python train.py --num_hidden_layers=10 --hidden_size=320 --num_attention_heads=10 --num_key_value_heads=5 --head_dim=32 --intermediate_size=1280 --vocab_size=13360 --hidden_act="tanh_gelu" --norm="rmsnorm" --norm_place="pre" --norm_eps=1e-06 --positions="rope" --rope_theta=10000.0 --rope_fraction=1.0 --qk_norm=false --attn_scale=0.177 --bias="none" --tie_word_embeddings=false --parallel_block=false --extras=["capped logits"] --init="normal" --init_std_qkv=0.0327 --init_std_o=0.0 --init_std_up=0.0327 --init_std_down=0.0 --optimizer="soap_variant" --learning_rate=0.00518 --beta1=0.95 --beta2=0.99 --weight_decay=0.085 --lr_head=0.0092 --max_grad_norm=2.0 --warmup_steps=200 --schedule="wsd" --decay_fraction=0.795 --decay_shape="linear" --final_lr_fraction=0.1 --batch_tokens=262144 --max_seq_len=256 --doc_mask=false --train_tokens=1131000000 --max_steps=4315 --dataset="wikipedia_en"
Each number is 200 + 20 x the weight over its row's rms, rounded and kept within 0 to 999. Layers, rows and columns count from 0. The size before them is the row's rms in percent of the matrix's.

# v: layer 5 attention value, 160x320, rms 0.139, rows 50-63, columns 128-191
# o: layer 5 attention output (transposed), 320x320, rms 0.134, rows 82-95,114-127, columns 128-191
# q: layer 5 attention query, 320x320, rms 0.127, rows 128-148,160-180, columns 128-191
# k: layer 5 attention key, 160x320, rms 0.123, rows 64-84, columns 128-191
v50,099,194,209,212,233,185,214,201,199,189,204,199,205,205,202,191,223,169,168,240,189,204,157,239,227,200,186,188,170,216,193,176,220,188,202,175,184,189,177,187,205,181,235,214,241,192,199,159,189,233,229,181,227,217,185,154,195,159,206,189,196,198,183,207,177
o82,099,188,190,182,191,197,224,218,190,186,184,215,224,175,218,178,226,199,175,202,200,220,219,199,202,210,197,182,186,172,228,179,189,189,235,194,220,200,202,201,200,248,188,187,175,226,203,186,176,187,204,195,210,170,180,233,182,196,195,198,169,216,201,221,241
o114,085,193,210,210,215,206,150,180,206,189,225,207,172,248,211,219,201,163,232,207,193,203,194,200,196,163,201,236,206,231,178,211,191,212,175,233,191,232,202,213,207,167,181,204,192,209,201,239,206,215,171,189,200,204,196,188,225,235,201,211,222,217,210,190,212
v51,085,202,209,190,227,206,218,151,195,232,196,192,197,171,191,139,200,222,243,156,208,171,222,192,216,191,190,204,207,196,173,186,196,190,209,199,200,187,217,147,215,238,189,209,194,189,240,231,190,204,236,218,174,215,224,220,193,228,212,206,173,218,212,227,194
o83,077,229,250,199,178,212,208,198,186,213,175,193,217,175,167,215,205,201,165,172,198,161,175,201,160,165,222,205,147,204,214,197,176,233,194,187,176,241,195,218,216,188,192,208,204,210,189,186,202,216,233,173,213,191,174,180,233,201,179,185,193,205,205,223,182
o115,105,188,193,193,215,178,187,180,241,226,222,189,205,215,215,181,198,238,215,224,221,247,190,217,229,245,184,175,237,206,214,206,205,163,224,232,226,174,184,219,192,187,204,191,218,230,190,197,184,203,187,183,168,245,212,170,188,205,208,225,187,215,223,181,235
v52,087,209,174,218,207,192,185,207,196,199,213,205,225,219,192,198,206,205,234,190,196,220,167,234,205,216,165,183,213,183,198,171,195,185,197,183,185,175,209,218,196,173,160,170,210,219,203,231,161,221,204,183,198,188,213,191,208,206,187,244,211,224,209,230,211
o84,084,187,179,199,173,219,188,194,169,236,218,185,207,192,200,193,190,216,202,222,174,195,241,182,203,209,198,192,191,179,177,228,232,161,247,210,225,193,190,185,215,217,209,198,194,191,209,252,228,189,185,179,190,182,235,191,186,190,203,211,203,192,188,167,189
o116,094,231,194,178,205,174,204,183,259,222,185,194,194,226,192,211,204,197,221,200,211,173,153,206,218,195,187,236,251,201,232,159,210,201,158,185,197,201,197,179,226,189,186,192,169,213,209,182,150,202,209,172,229,216,221,164,202,198,196,199,205,206,221,208,200
v53,082,248,205,210,211,190,219,218,198,188,237,209,173,244,173,219,210,223,189,208,164,219,236,204,181,223,208,195,200,185,177,183,184,234,174,206,204,205,216,188,242,216,184,178,237,185,183,227,233,177,234,218,195,196,210,167,226,177,228,226,169,178,194,229,226
o85,084,205,221,189,179,208,196,224,198,181,225,196,200,229,208,182,193,169,211,212,210,165,206,187,228,230,161,170,202,219,212,194,185,173,218,203,187,183,216,183,188,233,202,214,191,187,155,200,198,197,168,222,195,224,196,190,222,213,225,216,214,244,181,193,197
o117,095,175,183,213,232,235,201,204,202,212,199,167,232,191,172,193,180,199,202,163,194,198,215,203,172,185,241,185,213,186,157,206,213,216,188,193,213,191,202,195,200,180,191,201,239,235,206,213,180,184,213,196,148,217,217,221,171,180,175,216,200,184,215,185,246
v54,096,193,205,222,183,192,147,199,220,170,191,204,180,199,198,205,201,224,195,196,216,201,234,209,228,194,217,183,216,189,200,200,204,256,207,188,184,190,201,235,201,205,166,168,208,185,191,200,182,212,179,203,182,226,202,171,208,184,210,229,200,210,182,237,191
o86,083,225,198,202,229,211,185,203,185,198,179,221,223,203,221,202,218,181,202,198,186,217,169,180,176,228,192,181,191,191,161,216,229,191,235,181,230,223,233,146,198,201,214,217,198,183,173,173,202,174,201,192,177,179,184,190,179,187,201,209,169,204,177,251,213
o118,099,212,189,228,176,177,235,214,262,158,213,210,163,200,176,230,191,187,214,188,217,210,199,209,218,203,219,214,206,213,196,168,230,203,166,184,188,188,186,228,168,191,197,213,251,228,189,220,177,203,206,196,205,207,225,224,189,191,198,176,227,199,218,191,145
v55,082,205,188,197,187,184,186,197,237,197,219,199,172,190,181,214,214,202,176,221,207,185,172,230,195,213,195,229,192,194,232,204,226,194,197,166,206,201,221,199,218,184,224,192,206,205,214,212,200,225,202,192,212,216,198,208,174,224,185,209,203,213,184,185,220
o87,076,220,227,219,204,183,226,200,170,160,209,218,229,205,196,229,180,227,185,230,182,225,192,212,192,240,210,211,206,187,190,196,225,225,208,245,177,217,153,196,178,190,219,199,217,170,197,201,203,200,173,226,218,208,211,214,200,169,216,148,205,178,216,180,180
o119,100,183,148,222,215,190,189,207,188,189,200,250,186,222,235,201,194,140,210,184,181,209,244,216,195,191,205,231,184,228,230,220,200,213,183,167,199,194,224,185,222,210,186,209,190,203,211,193,162,233,216,164,197,167,181,213,196,202,218,188,189,232,199,222,167
v56,083,195,182,201,211,213,206,236,209,198,158,194,193,216,177,176,194,193,188,220,172,216,225,174,206,171,193,210,188,215,190,219,238,221,175,207,222,202,181,194,179,208,203,172,206,203,201,214,221,181,158,215,214,204,171,206,175,180,232,191,241,164,178,213,200
o88,079,229,216,177,231,186,194,186,204,198,201,175,212,230,201,250,179,174,224,210,194,205,204,191,172,218,198,212,187,211,172,221,213,212,213,207,187,188,198,173,183,213,204,206,191,218,197,206,197,183,191,201,179,206,211,192,228,211,164,204,189,164,189,219,210
o120,095,202,199,200,159,204,167,220,194,173,190,170,176,198,154,176,211,202,192,188,189,206,194,209,214,178,192,171,213,207,201,207,190,161,237,195,188,175,178,199,203,229,246,191,182,188,220,189,200,211,225,210,218,180,185,225,231,172,216,193,193,225,170,184,154
v57,089,184,238,214,217,188,218,209,233,191,184,213,199,184,194,186,208,208,198,207,227,196,213,220,230,196,172,178,164,168,183,237,199,207,177,212,206,216,216,195,202,247,224,220,215,179,178,201,197,208,209,204,177,255,215,172,224,155,210,186,170,208,182,208,192
o89,079,178,190,190,163,174,189,172,217,181,187,217,199,193,215,214,235,189,201,207,181,183,202,211,187,220,225,178,197,220,228,202,180,157,225,193,201,200,163,200,176,165,201,206,214,201,201,192,203,219,185,160,201,216,178,214,201,203,230,213,204,210,188,216,243
o121,093,233,220,210,215,197,189,212,254,187,218,170,238,195,196,210,179,195,202,195,185,218,194,214,221,194,187,202,198,218,191,160,227,187,174,199,171,229,215,230,228,194,185,185,208,246,182,201,203,194,217,187,199,195,216,188,204,186,188,202,210,187,210,221,144
v58,086,205,218,208,204,239,201,196,190,197,167,181,171,166,208,228,223,187,189,187,209,176,204,183,238,211,192,231,180,196,214,204,204,221,197,213,219,239,220,182,230,192,183,209,147,189,234,240,246,237,220,178,221,191,212,176,182,214,187,203,210,170,227,245,179
o90,084,228,195,147,225,205,210,184,225,209,201,189,174,189,216,185,228,193,162,188,188,178,196,208,165,212,200,192,200,169,195,187,196,218,215,238,157,185,183,209,176,207,206,142,216,177,182,222,199,194,192,194,151,204,208,193,218,180,220,202,197,200,201,195,188
o122,094,205,220,196,219,227,212,199,172,208,180,227,241,207,171,207,165,198,218,193,218,217,193,202,201,202,215,192,222,223,185,214,193,209,203,142,214,215,195,214,197,207,209,205,167,221,223,203,171,182,190,198,213,183,190,220,173,193,237,154,197,189,197,179,202
v59,085,167,192,250,150,199,199,213,220,186,226,186,185,214,206,209,163,175,163,217,240,221,213,220,197,190,241,199,202,219,200,193,180,266,215,192,207,195,173,204,208,187,212,218,182,205,194,207,186,203,236,194,188,181,228,198,197,184,196,206,196,208,207,222,183
o91,082,199,214,228,231,208,217,196,163,189,192,232,223,198,200,209,220,227,218,209,237,199,215,200,202,199,186,221,217,148,239,185,193,196,229,195,200,209,189,232,212,206,183,208,193,177,231,162,197,196,170,209,248,202,205,206,207,208,172,194,206,198,222,146,185
o123,096,197,202,211,205,205,176,188,238,256,225,178,192,177,207,213,204,207,212,179,166,208,174,208,186,167,203,179,202,213,181,204,213,244,168,186,186,198,206,237,194,210,207,172,199,210,190,227,192,196,205,200,172,235,243,179,213,188,248,214,202,203,183,200,207
v60,103,194,186,178,209,183,217,228,223,210,198,188,183,200,183,174,227,223,189,209,211,166,187,220,192,189,224,203,224,222,219,206,220,207,176,206,206,196,208,214,178,176,213,175,269,211,191,204,190,194,207,188,172,174,237,223,196,190,195,235,187,206,181,194,188
o92,103,191,196,246,226,208,203,214,213,225,214,222,196,206,200,210,185,196,197,218,206,198,188,218,169,202,199,248,210,151,203,215,207,211,180,204,213,216,214,214,193,178,218,190,136,205,214,219,180,183,167,175,222,179,201,199,167,195,222,171,199,166,208,174,172
o124,080,219,211,173,194,176,159,197,233,164,212,164,197,192,221,211,191,189,205,186,169,212,192,206,209,188,195,194,192,208,198,213,192,165,211,185,189,212,191,162,203,238,185,194,257,202,179,203,222,219,252,214,176,197,168,199,206,199,183,223,178,194,196,228,209
v61,105,188,193,202,210,203,211,216,169,224,223,173,178,190,197,197,221,193,215,214,183,221,170,175,154,164,163,220,175,193,161,215,212,202,167,220,219,193,206,202,196,202,220,198,213,168,180,202,207,174,204,140,207,224,215,171,187,209,223,149,209,202,196,161,195
o93,098,183,184,234,188,185,162,191,241,197,199,204,246,196,175,182,241,204,192,201,185,217,174,224,206,187,219,193,185,229,217,193,204,180,220,194,211,197,210,249,200,203,192,217,185,213,175,212,184,229,178,159,238,198,184,215,217,212,187,210,187,181,178,209,209
o125,085,226,186,193,192,213,213,180,187,199,182,179,192,191,188,201,178,218,187,219,182,230,214,200,196,242,232,174,211,156,185,216,223,211,219,155,191,168,180,183,172,203,195,166,190,189,184,181,204,202,197,224,206,192,211,200,200,172,229,206,196,220,203,187,207
v62,089,176,185,211,206,183,206,189,210,175,165,215,244,211,178,185,203,194,232,203,225,192,191,232,181,184,222,186,208,206,189,220,219,159,152,207,193,200,179,198,196,150,165,184,194,221,186,189,207,183,194,224,176,210,175,195,185,190,209,204,214,199,167,226,210
o94,083,205,186,190,216,212,209,194,173,194,196,180,191,177,212,225,191,226,250,226,183,247,208,209,232,209,174,185,189,177,182,220,210,202,199,206,214,204,175,210,207,168,199,178,199,189,162,194,195,188,187,191,222,189,231,195,208,200,201,180,225,233,241,193,222
o126,094,202,250,225,206,176,193,239,202,152,205,215,201,225,190,179,194,191,170,191,206,192,171,181,197,201,188,198,221,205,229,188,193,187,215,182,184,209,213,211,191,232,218,242,201,155,194,186,209,203,191,215,179,221,174,198,202,174,180,213,199,175,191,208,186
v63,087,181,208,177,239,219,208,254,215,208,220,173,179,222,190,156,233,198,199,181,234,201,172,203,196,184,152,234,184,216,202,174,198,220,172,170,209,189,199,215,203,176,212,162,233,202,209,198,202,173,209,184,196,209,217,216,230,224,220,196,259,236,196,206,177
o95,087,171,154,228,173,208,183,192,236,209,222,183,252,190,215,238,191,214,208,242,165,196,172,215,187,194,253,178,182,217,229,220,211,209,204,199,193,214,187,200,202,198,215,202,187,184,197,225,194,222,210,186,188,217,165,230,179,194,222,202,211,174,199,180,187
o127,087,236,209,193,187,217,220,216,196,203,226,237,191,217,178,170,220,180,191,152,209,195,208,207,200,216,174,225,195,212,175,177,212,214,179,201,204,187,195,220,236,221,229,203,200,183,202,214,180,211,205,212,211,213,228,205,202,204,176,240,179,227,222,184,208
q128,099,195,193,207,220,191,209,207,173,172,224,245,203,202,183,176,246,180,163,177,201,225,189,198,225,210,179,202,223,221,189,199,233,200,224,220,201,193,210,170,206,195,185,207,215,209,172,215,229,221,205,208,172,226,218,225,179,174,193,203,211,181,182,201,209
q160,059,195,190,192,195,201,207,213,222,227,207,197,194,229,202,193,222,173,195,208,240,189,216,205,175,158,174,178,182,190,235,183,222,203,188,168,269,175,215,174,210,178,193,178,205,195,233,213,183,189,200,187,190,201,216,216,227,195,204,196,218,171,196,186,198
k64,053,202,206,196,184,183,208,175,191,157,196,219,176,203,207,209,198,210,205,188,212,203,228,200,203,254,252,183,170,242,199,224,147,187,236,191,172,186,190,235,194,160,230,222,167,202,185,222,179,196,230,222,203,191,196,210,163,179,169,205,187,187,252,203,196
q129,100,184,187,213,210,157,194,163,192,205,222,208,180,194,221,211,221,215,212,172,216,172,185,166,187,212,165,214,209,194,192,162,228,185,179,235,215,204,216,186,205,249,207,208,196,195,195,215,192,238,194,170,164,189,238,197,178,242,183,211,172,207,185,214,198
q161,056,222,245,171,153,177,242,196,197,173,215,192,170,216,191,202,215,199,202,212,234,171,212,212,177,202,192,194,187,190,184,212,203,227,151,194,204,209,162,175,220,169,210,190,216,177,198,195,208,213,231,217,214,206,184,173,207,166,169,163,205,176,241,181,209
k65,063,181,150,190,205,198,182,205,207,207,202,229,172,181,201,210,190,223,188,171,198,203,188,185,208,189,220,214,198,206,236,197,174,193,192,200,180,181,244,181,198,188,198,210,158,177,207,193,207,196,195,218,220,190,196,210,209,194,190,203,201,234,192,202,214
q130,101,212,248,239,171,207,175,199,178,151,166,224,203,206,213,215,213,171,181,214,182,215,190,202,217,205,183,175,209,180,194,225,184,201,224,184,170,189,205,204,184,154,206,191,175,210,215,194,207,202,233,234,215,202,217,206,216,202,232,188,212,194,209,161,203
q162,051,198,199,175,190,204,202,176,204,179,180,193,182,256,210,204,210,214,188,201,218,220,206,166,178,208,219,207,189,225,176,217,219,209,176,182,197,154,194,203,201,188,198,224,199,197,217,173,206,179,186,210,199,196,231,201,182,201,181,149,209,148,259,184,203
k66,062,173,200,179,225,197,168,210,211,189,193,187,179,150,238,213,195,189,204,174,206,187,197,235,186,210,201,175,216,170,212,227,194,152,210,199,203,226,238,225,209,205,187,191,200,194,186,193,218,188,206,211,194,161,202,179,195,194,209,175,194,231,178,222,180
q131,113,210,201,218,189,204,158,208,193,211,189,183,183,194,192,187,207,174,192,220,184,220,226,189,193,178,204,197,181,189,250,210,203,195,205,184,203,172,209,219,191,194,157,220,185,228,197,212,222,194,219,172,223,208,201,226,193,182,181,198,228,201,181,187,163
q163,063,193,191,151,202,186,200,208,178,169,160,191,199,161,227,222,198,191,174,226,234,182,214,184,188,225,202,169,216,208,196,249,218,179,225,188,181,188,204,197,204,224,181,222,178,189,187,177,192,201,222,218,195,167,208,192,192,215,205,180,199,166,224,184,215
k67,074,195,219,213,190,212,199,229,196,192,196,200,217,219,193,197,191,193,210,180,215,200,223,147,183,177,193,202,184,189,187,195,187,181,213,172,200,210,201,231,175,197,200,216,197,199,225,167,210,204,165,173,205,221,236,171,199,217,195,176,229,232,190,202,235
q132,108,182,201,221,201,205,209,190,186,217,171,186,206,198,195,162,176,240,210,215,213,197,194,199,178,183,179,166,164,201,210,183,161,198,191,222,189,218,205,186,179,174,206,223,227,169,201,201,214,188,215,172,199,174,192,173,179,188,184,211,203,179,192,184,222
q164,071,237,180,202,206,186,197,221,214,204,216,183,221,204,217,174,224,223,172,192,220,207,209,233,200,229,221,199,199,226,217,211,195,183,209,239,157,192,228,211,202,197,206,180,210,257,208,199,230,213,203,202,182,241,189,185,211,213,189,179,210,212,209,186,211
k68,078,201,167,203,166,205,204,212,187,217,176,203,213,213,185,196,213,229,214,189,191,213,162,199,205,194,187,250,194,197,171,170,215,207,195,190,202,196,207,188,229,172,201,167,220,214,199,220,191,213,231,211,244,187,193,208,207,213,210,209,205,212,224,199,208
q133,131,203,218,185,195,190,212,202,183,190,163,176,182,183,214,199,185,209,206,210,167,186,198,216,150,166,231,169,162,195,202,218,188,179,199,212,210,175,210,173,168,189,202,163,198,185,207,233,233,176,228,234,203,197,190,187,207,169,191,217,198,189,207,196,206
q165,077,209,201,181,207,230,179,207,153,189,191,207,207,217,214,198,209,221,210,177,214,254,195,166,210,225,180,192,215,189,187,245,199,197,190,220,179,231,220,185,172,179,210,184,174,224,211,198,215,203,185,181,195,205,183,204,205,221,197,184,215,222,239,229,206
k69,079,174,227,258,236,219,208,206,211,174,198,194,191,162,206,210,192,196,190,230,268,229,185,172,180,205,195,205,221,213,210,189,179,233,244,186,200,229,231,211,207,224,203,182,210,208,266,223,202,215,192,214,203,189,212,202,195,234,198,184,218,181,188,213,195
q134,110,183,165,153,206,221,189,214,231,183,199,209,214,160,187,183,195,220,190,211,203,176,192,207,189,195,191,214,232,223,201,203,181,212,241,221,177,197,227,214,189,231,224,223,215,169,190,206,202,214,175,196,209,211,198,156,182,217,149,188,198,195,208,201,225
q166,083,189,189,230,187,212,231,185,214,220,157,202,204,217,210,160,222,201,201,207,154,205,177,192,205,173,181,206,184,198,189,173,195,207,159,227,207,190,192,210,210,168,217,191,199,199,210,211,215,195,195,216,216,201,228,204,230,227,194,175,185,174,199,206,193
k70,102,191,173,216,210,222,210,183,186,205,182,174,182,219,213,242,208,194,187,224,233,203,194,234,198,186,222,248,166,192,223,174,211,228,219,174,217,192,208,181,227,181,208,192,209,187,211,248,169,187,223,193,229,188,206,198,185,213,194,227,213,209,190,163,220
q135,091,200,198,196,181,171,217,197,207,174,188,207,171,204,174,174,188,197,187,216,187,191,218,189,203,185,171,228,191,231,223,168,204,190,223,217,227,156,207,200,214,202,235,200,176,181,149,161,195,224,169,192,207,189,228,205,223,220,221,218,206,216,216,198,155
q167,105,218,210,203,218,190,167,206,198,185,196,204,187,190,152,208,183,202,203,203,224,184,242,174,219,217,202,228,236,216,212,225,189,170,213,213,204,198,203,189,191,261,231,205,172,183,174,158,175,193,195,180,165,189,208,232,199,187,209,198,194,190,215,187,178
k71,105,196,215,196,182,217,184,209,155,156,206,224,211,205,177,211,207,162,172,184,185,195,238,192,177,200,210,196,224,222,219,192,191,177,193,187,194,194,181,154,157,202,161,218,210,221,220,193,224,214,209,207,200,199,208,184,215,211,205,216,199,184,215,172,219
q136,092,212,183,234,199,159,217,190,204,203,228,182,211,205,201,212,253,174,177,222,215,188,174,147,206,198,229,188,179,209,189,170,210,230,224,211,178,199,181,240,221,192,199,214,217,210,198,238,217,179,200,189,199,215,195,216,205,191,233,186,217,231,195,206,175
q168,101,193,201,205,168,174,192,216,216,196,240,203,194,193,201,224,221,225,209,183,171,201,208,182,201,206,222,210,196,175,223,188,166,213,192,195,164,196,174,200,215,177,217,182,203,232,183,225,239,188,200,207,194,192,203,185,206,172,181,216,196,195,186,221,192
k72,108,220,192,205,179,175,180,211,196,192,184,220,198,183,199,199,256,211,220,210,181,183,221,197,172,179,183,222,216,201,205,193,205,206,201,163,252,190,192,200,175,202,210,228,195,214,206,205,212,185,197,244,194,190,226,176,207,188,208,210,224,204,193,193,217
q137,096,204,197,188,188,242,196,201,198,186,189,250,197,207,197,195,197,194,203,180,187,210,217,193,217,186,177,191,219,169,214,183,181,180,205,194,232,177,204,201,168,196,189,179,201,172,199,210,183,195,196,201,198,228,232,219,186,189,231,254,195,197,184,206,224
q169,109,196,225,213,193,216,190,195,207,211,263,174,205,188,182,184,177,197,176,199,178,211,217,220,190,215,173,199,185,184,191,208,181,172,191,224,164,190,188,194,215,205,196,208,196,246,183,217,231,166,171,206,202,196,225,230,186,211,210,196,156,200,173,189,209
k73,113,235,202,218,197,187,167,240,177,202,176,144,191,169,188,221,203,229,226,199,195,191,229,245,192,194,202,190,194,185,194,203,180,224,203,207,167,170,192,206,208,180,222,197,216,177,187,228,234,223,212,228,200,224,184,198,199,214,221,195,210,191,168,169,193
q138,099,191,195,182,172,192,230,241,203,181,145,183,236,225,186,194,199,218,210,198,221,185,203,199,142,225,223,206,200,211,210,218,207,201,211,236,195,161,204,150,183,200,243,203,204,212,198,224,237,180,208,186,190,172,198,196,211,194,184,197,193,218,203,212,193
q170,100,196,208,216,206,203,191,187,190,188,209,206,215,217,209,193,186,232,215,242,205,217,197,207,188,196,219,177,200,196,198,189,182,194,196,234,221,159,221,198,232,167,181,215,175,186,210,179,197,209,206,209,246,210,224,189,187,203,196,185,203,171,192,201,207
k74,108,220,203,206,201,176,218,210,200,196,168,187,182,219,202,183,197,210,206,210,166,206,201,178,194,210,209,210,201,176,212,190,221,207,185,178,219,159,188,175,212,233,217,227,177,191,195,174,180,212,227,208,205,200,208,208,210,193,209,235,184,203,206,171,205
q139,088,210,197,215,193,226,189,185,218,230,205,190,180,254,179,171,195,189,191,192,211,200,208,187,195,180,147,220,196,196,192,201,231,217,172,183,216,193,191,223,235,195,205,231,179,204,211,191,201,180,188,170,202,188,183,204,222,207,173,175,216,207,234,217,202
q171,097,212,187,171,209,175,195,198,180,215,228,177,241,226,199,217,208,224,199,221,229,225,185,208,193,182,170,189,211,185,202,205,194,202,185,185,199,169,169,179,197,199,247,207,200,183,185,186,168,208,174,225,200,201,201,191,196,238,234,213,200,190,208,210,201
k75,108,223,235,187,228,239,199,213,204,212,209,223,230,214,213,208,204,178,215,183,216,231,191,170,195,211,176,198,228,235,214,179,173,221,164,212,170,192,192,212,206,193,229,204,200,187,202,181,193,237,177,178,195,182,221,228,194,225,221,199,184,197,203,247,171
q140,097,201,205,225,183,185,209,217,220,176,150,177,179,230,202,183,193,203,192,193,217,196,225,202,193,208,205,166,201,209,203,201,213,186,205,199,202,192,202,219,155,214,221,171,231,186,214,227,183,189,228,180,196,192,223,185,207,240,182,177,207,186,207,222,195
q172,098,231,197,225,188,170,191,222,185,220,218,206,214,174,171,229,179,238,167,185,205,207,196,180,196,215,220,205,215,215,201,212,163,189,212,182,161,197,206,190,193,195,220,207,190,225,197,196,213,170,210,232,154,177,187,228,186,181,214,204,207,183,192,199,181
k76,108,184,194,212,191,237,190,189,201,188,206,194,208,229,199,209,199,188,181,206,221,201,190,183,208,193,196,200,176,189,222,174,212,210,202,203,208,223,193,229,221,192,174,161,241,243,203,190,230,199,210,165,143,205,147,227,170,218,234,200,206,200,193,200,191
q141,097,190,183,209,210,235,209,228,218,227,179,243,221,216,197,191,189,224,208,184,213,222,178,192,185,205,198,210,218,235,195,214,221,201,144,220,210,184,209,168,213,198,213,198,192,216,195,217,208,195,160,198,181,212,173,201,206,229,175,195,194,214,208,241,201
q173,140,200,176,214,173,165,194,260,201,208,206,199,212,168,170,209,184,224,178,217,225,217,178,184,233,208,205,191,217,221,216,205,179,196,212,203,177,219,184,208,190,212,199,204,205,203,192,195,232,193,205,216,160,188,180,196,181,169,209,214,164,205,206,197,218
k77,117,194,229,213,197,185,174,172,219,208,234,187,191,235,217,195,220,189,185,218,249,216,214,187,200,188,169,194,201,213,196,190,183,174,213,192,201,227,188,202,202,199,172,180,210,213,222,197,199,183,192,171,203,182,191,240,198,206,191,171,194,163,221,177,207
q142,089,219,180,199,172,240,231,214,222,205,224,238,255,180,183,199,196,179,150,205,222,191,211,157,196,205,181,205,196,203,161,215,198,232,188,210,200,183,182,239,203,177,184,188,187,199,208,201,222,190,215,208,187,240,210,207,197,207,182,195,203,223,186,200,196
q174,105,191,183,175,189,222,201,168,186,177,145,209,177,205,164,194,217,186,174,210,198,196,201,194,125,205,199,183,211,231,220,148,235,185,211,214,201,183,213,175,194,207,236,216,198,205,200,188,178,203,200,150,234,209,196,190,179,215,175,202,207,181,205,197,185
k78,104,185,176,192,201,241,194,173,198,202,190,205,205,204,212,205,208,180,217,175,206,176,227,228,231,192,177,202,216,232,222,221,166,189,175,196,173,172,237,255,229,186,217,181,188,187,207,191,226,208,236,202,207,205,210,217,234,191,198,165,216,224,207,201,192
q143,093,206,186,181,207,209,213,197,189,201,227,227,191,212,190,210,198,179,207,213,235,188,202,193,211,192,202,233,232,183,209,191,207,226,201,175,241,162,217,217,207,186,183,226,183,199,200,189,182,187,198,167,216,247,180,185,195,217,213,195,205,193,209,174,211
q175,122,192,174,176,195,179,198,215,181,182,254,180,187,173,195,196,194,192,183,205,231,176,211,207,199,212,205,171,188,209,194,200,146,162,187,203,201,237,176,181,183,208,179,199,201,198,206,235,238,209,211,210,181,206,189,185,192,170,184,240,189,218,180,189,180
k79,114,208,197,230,208,237,180,209,197,186,216,212,202,217,226,192,196,194,194,174,212,209,249,214,223,206,225,195,189,204,235,196,154,173,178,233,205,197,229,203,201,197,185,176,199,258,197,222,202,183,158,189,219,164,181,194,213,207,211,191,214,219,200,205,228
q144,088,198,196,175,199,236,171,232,214,163,186,233,220,191,171,204,211,184,186,213,182,213,243,248,226,177,178,187,204,213,185,230,185,226,201,210,203,189,219,207,238,188,197,173,196,201,173,246,196,180,221,238,191,227,185,218,207,161,181,185,219,203,183,178,219
q176,057,195,226,159,202,202,235,179,198,209,201,190,196,219,217,180,214,205,195,225,218,183,225,187,190,182,223,183,187,207,222,192,209,228,199,180,168,152,183,211,183,196,192,225,182,193,168,163,188,231,216,193,210,210,217,174,168,221,163,193,189,171,231,209,220
k80,058,178,198,220,192,197,196,196,190,183,207,200,152,186,198,202,136,165,164,174,166,217,212,199,236,248,196,203,194,204,198,239,205,198,194,230,209,237,197,193,209,186,200,137,197,196,201,180,192,186,230,183,196,186,202,209,189,192,194,212,211,219,213,217,187
q145,095,187,200,184,204,201,208,208,183,193,208,181,231,185,206,190,202,190,181,190,182,209,212,209,219,231,213,225,214,240,191,215,230,187,221,225,189,206,184,205,199,201,160,206,250,242,173,217,182,173,193,221,164,244,226,200,176,199,172,194,178,202,179,205,216
q177,057,212,234,203,206,213,177,182,194,235,221,205,213,188,195,198,205,221,194,192,183,227,180,195,230,207,219,189,193,229,214,194,217,147,216,179,161,178,199,212,208,199,223,201,153,186,202,190,221,203,224,193,241,176,192,177,194,217,211,185,170,181,197,223,191
k81,071,187,197,192,179,193,216,191,194,149,236,174,168,223,194,192,199,202,192,171,201,201,232,198,188,207,170,231,208,170,224,245,212,217,203,191,189,210,172,183,193,179,223,218,197,187,185,210,196,210,223,187,174,208,188,230,171,184,213,242,192,200,192,161,183
q146,102,186,206,201,208,224,229,222,207,177,176,223,178,207,194,194,187,215,241,227,190,216,242,196,166,197,215,175,203,188,203,213,162,171,189,199,228,218,195,197,197,206,247,193,161,189,213,215,205,180,192,187,198,197,205,224,217,188,227,197,197,191,209,173,209
q178,065,174,201,181,192,217,208,214,186,180,191,205,215,193,207,195,186,221,179,209,193,191,213,175,201,233,218,188,199,210,176,232,198,204,215,251,163,234,202,207,197,225,208,202,174,217,162,176,219,196,188,197,181,199,177,193,201,214,196,201,224,203,211,225,201
k82,070,203,192,189,202,200,177,222,204,210,250,226,222,156,179,173,210,230,228,187,178,203,175,215,180,198,194,196,248,200,201,209,223,198,180,212,174,192,177,199,141,206,184,181,209,215,197,214,227,216,188,216,204,221,224,199,194,187,221,174,211,194,158,226,196
q147,109,219,200,197,204,221,214,186,185,217,198,185,188,167,216,180,222,203,209,176,228,219,166,216,203,198,222,231,161,200,155,224,192,180,187,217,205,257,230,211,235,200,184,211,202,192,199,234,198,247,191,195,171,175,168,211,222,212,199,191,201,211,196,213,190
q179,075,208,182,192,198,226,188,215,170,188,190,207,195,153,189,180,200,217,192,178,204,189,180,188,212,215,198,184,234,218,181,239,128,192,194,217,196,244,214,177,180,214,181,181,184,211,195,190,216,197,217,190,210,197,165,186,187,206,160,195,214,192,213,209,163
k83,085,166,204,197,201,191,194,190,223,195,242,179,216,159,176,213,219,248,211,221,213,188,215,188,208,195,201,201,196,159,183,178,224,195,170,206,181,211,195,194,168,221,229,226,205,220,193,198,227,203,196,217,193,213,205,171,235,223,227,163,193,189,201,207,207
q148,108,163,181,172,203,165,188,203,230,186,214,212,172,190,152,166,205,215,194,214,198,164,172,197,167,174,204,185,189,233,183,204,202,230,230,199,234,194,175,224,210,227,245,193,225,177,181,208,219,189,190,189,186,207,217,188,180,202,157,211,189,161,171,212,191
q180,066,177,200,219,181,221,211,177,220,191,192,187,207,217,203,171,237,162,183,203,179,215,212,206,170,204,155,173,231,184,170,178,232,216,171,210,184,203,201,205,200,201,214,195,216,223,234,182,230,212,218,199,202,217,190,182,242,228,222,224,205,154,155,244,194
k84,086,213,167,213,200,200,240,211,192,193,195,197,182,201,196,192,175,214,183,196,202,218,188,184,245,207,214,216,200,203,201,208,175,203,206,181,179,217,193,218,219,206,214,187,189,204,184,176,169,179,233,185,185,228,167,213,183,188,207,199,194,226,203,177,210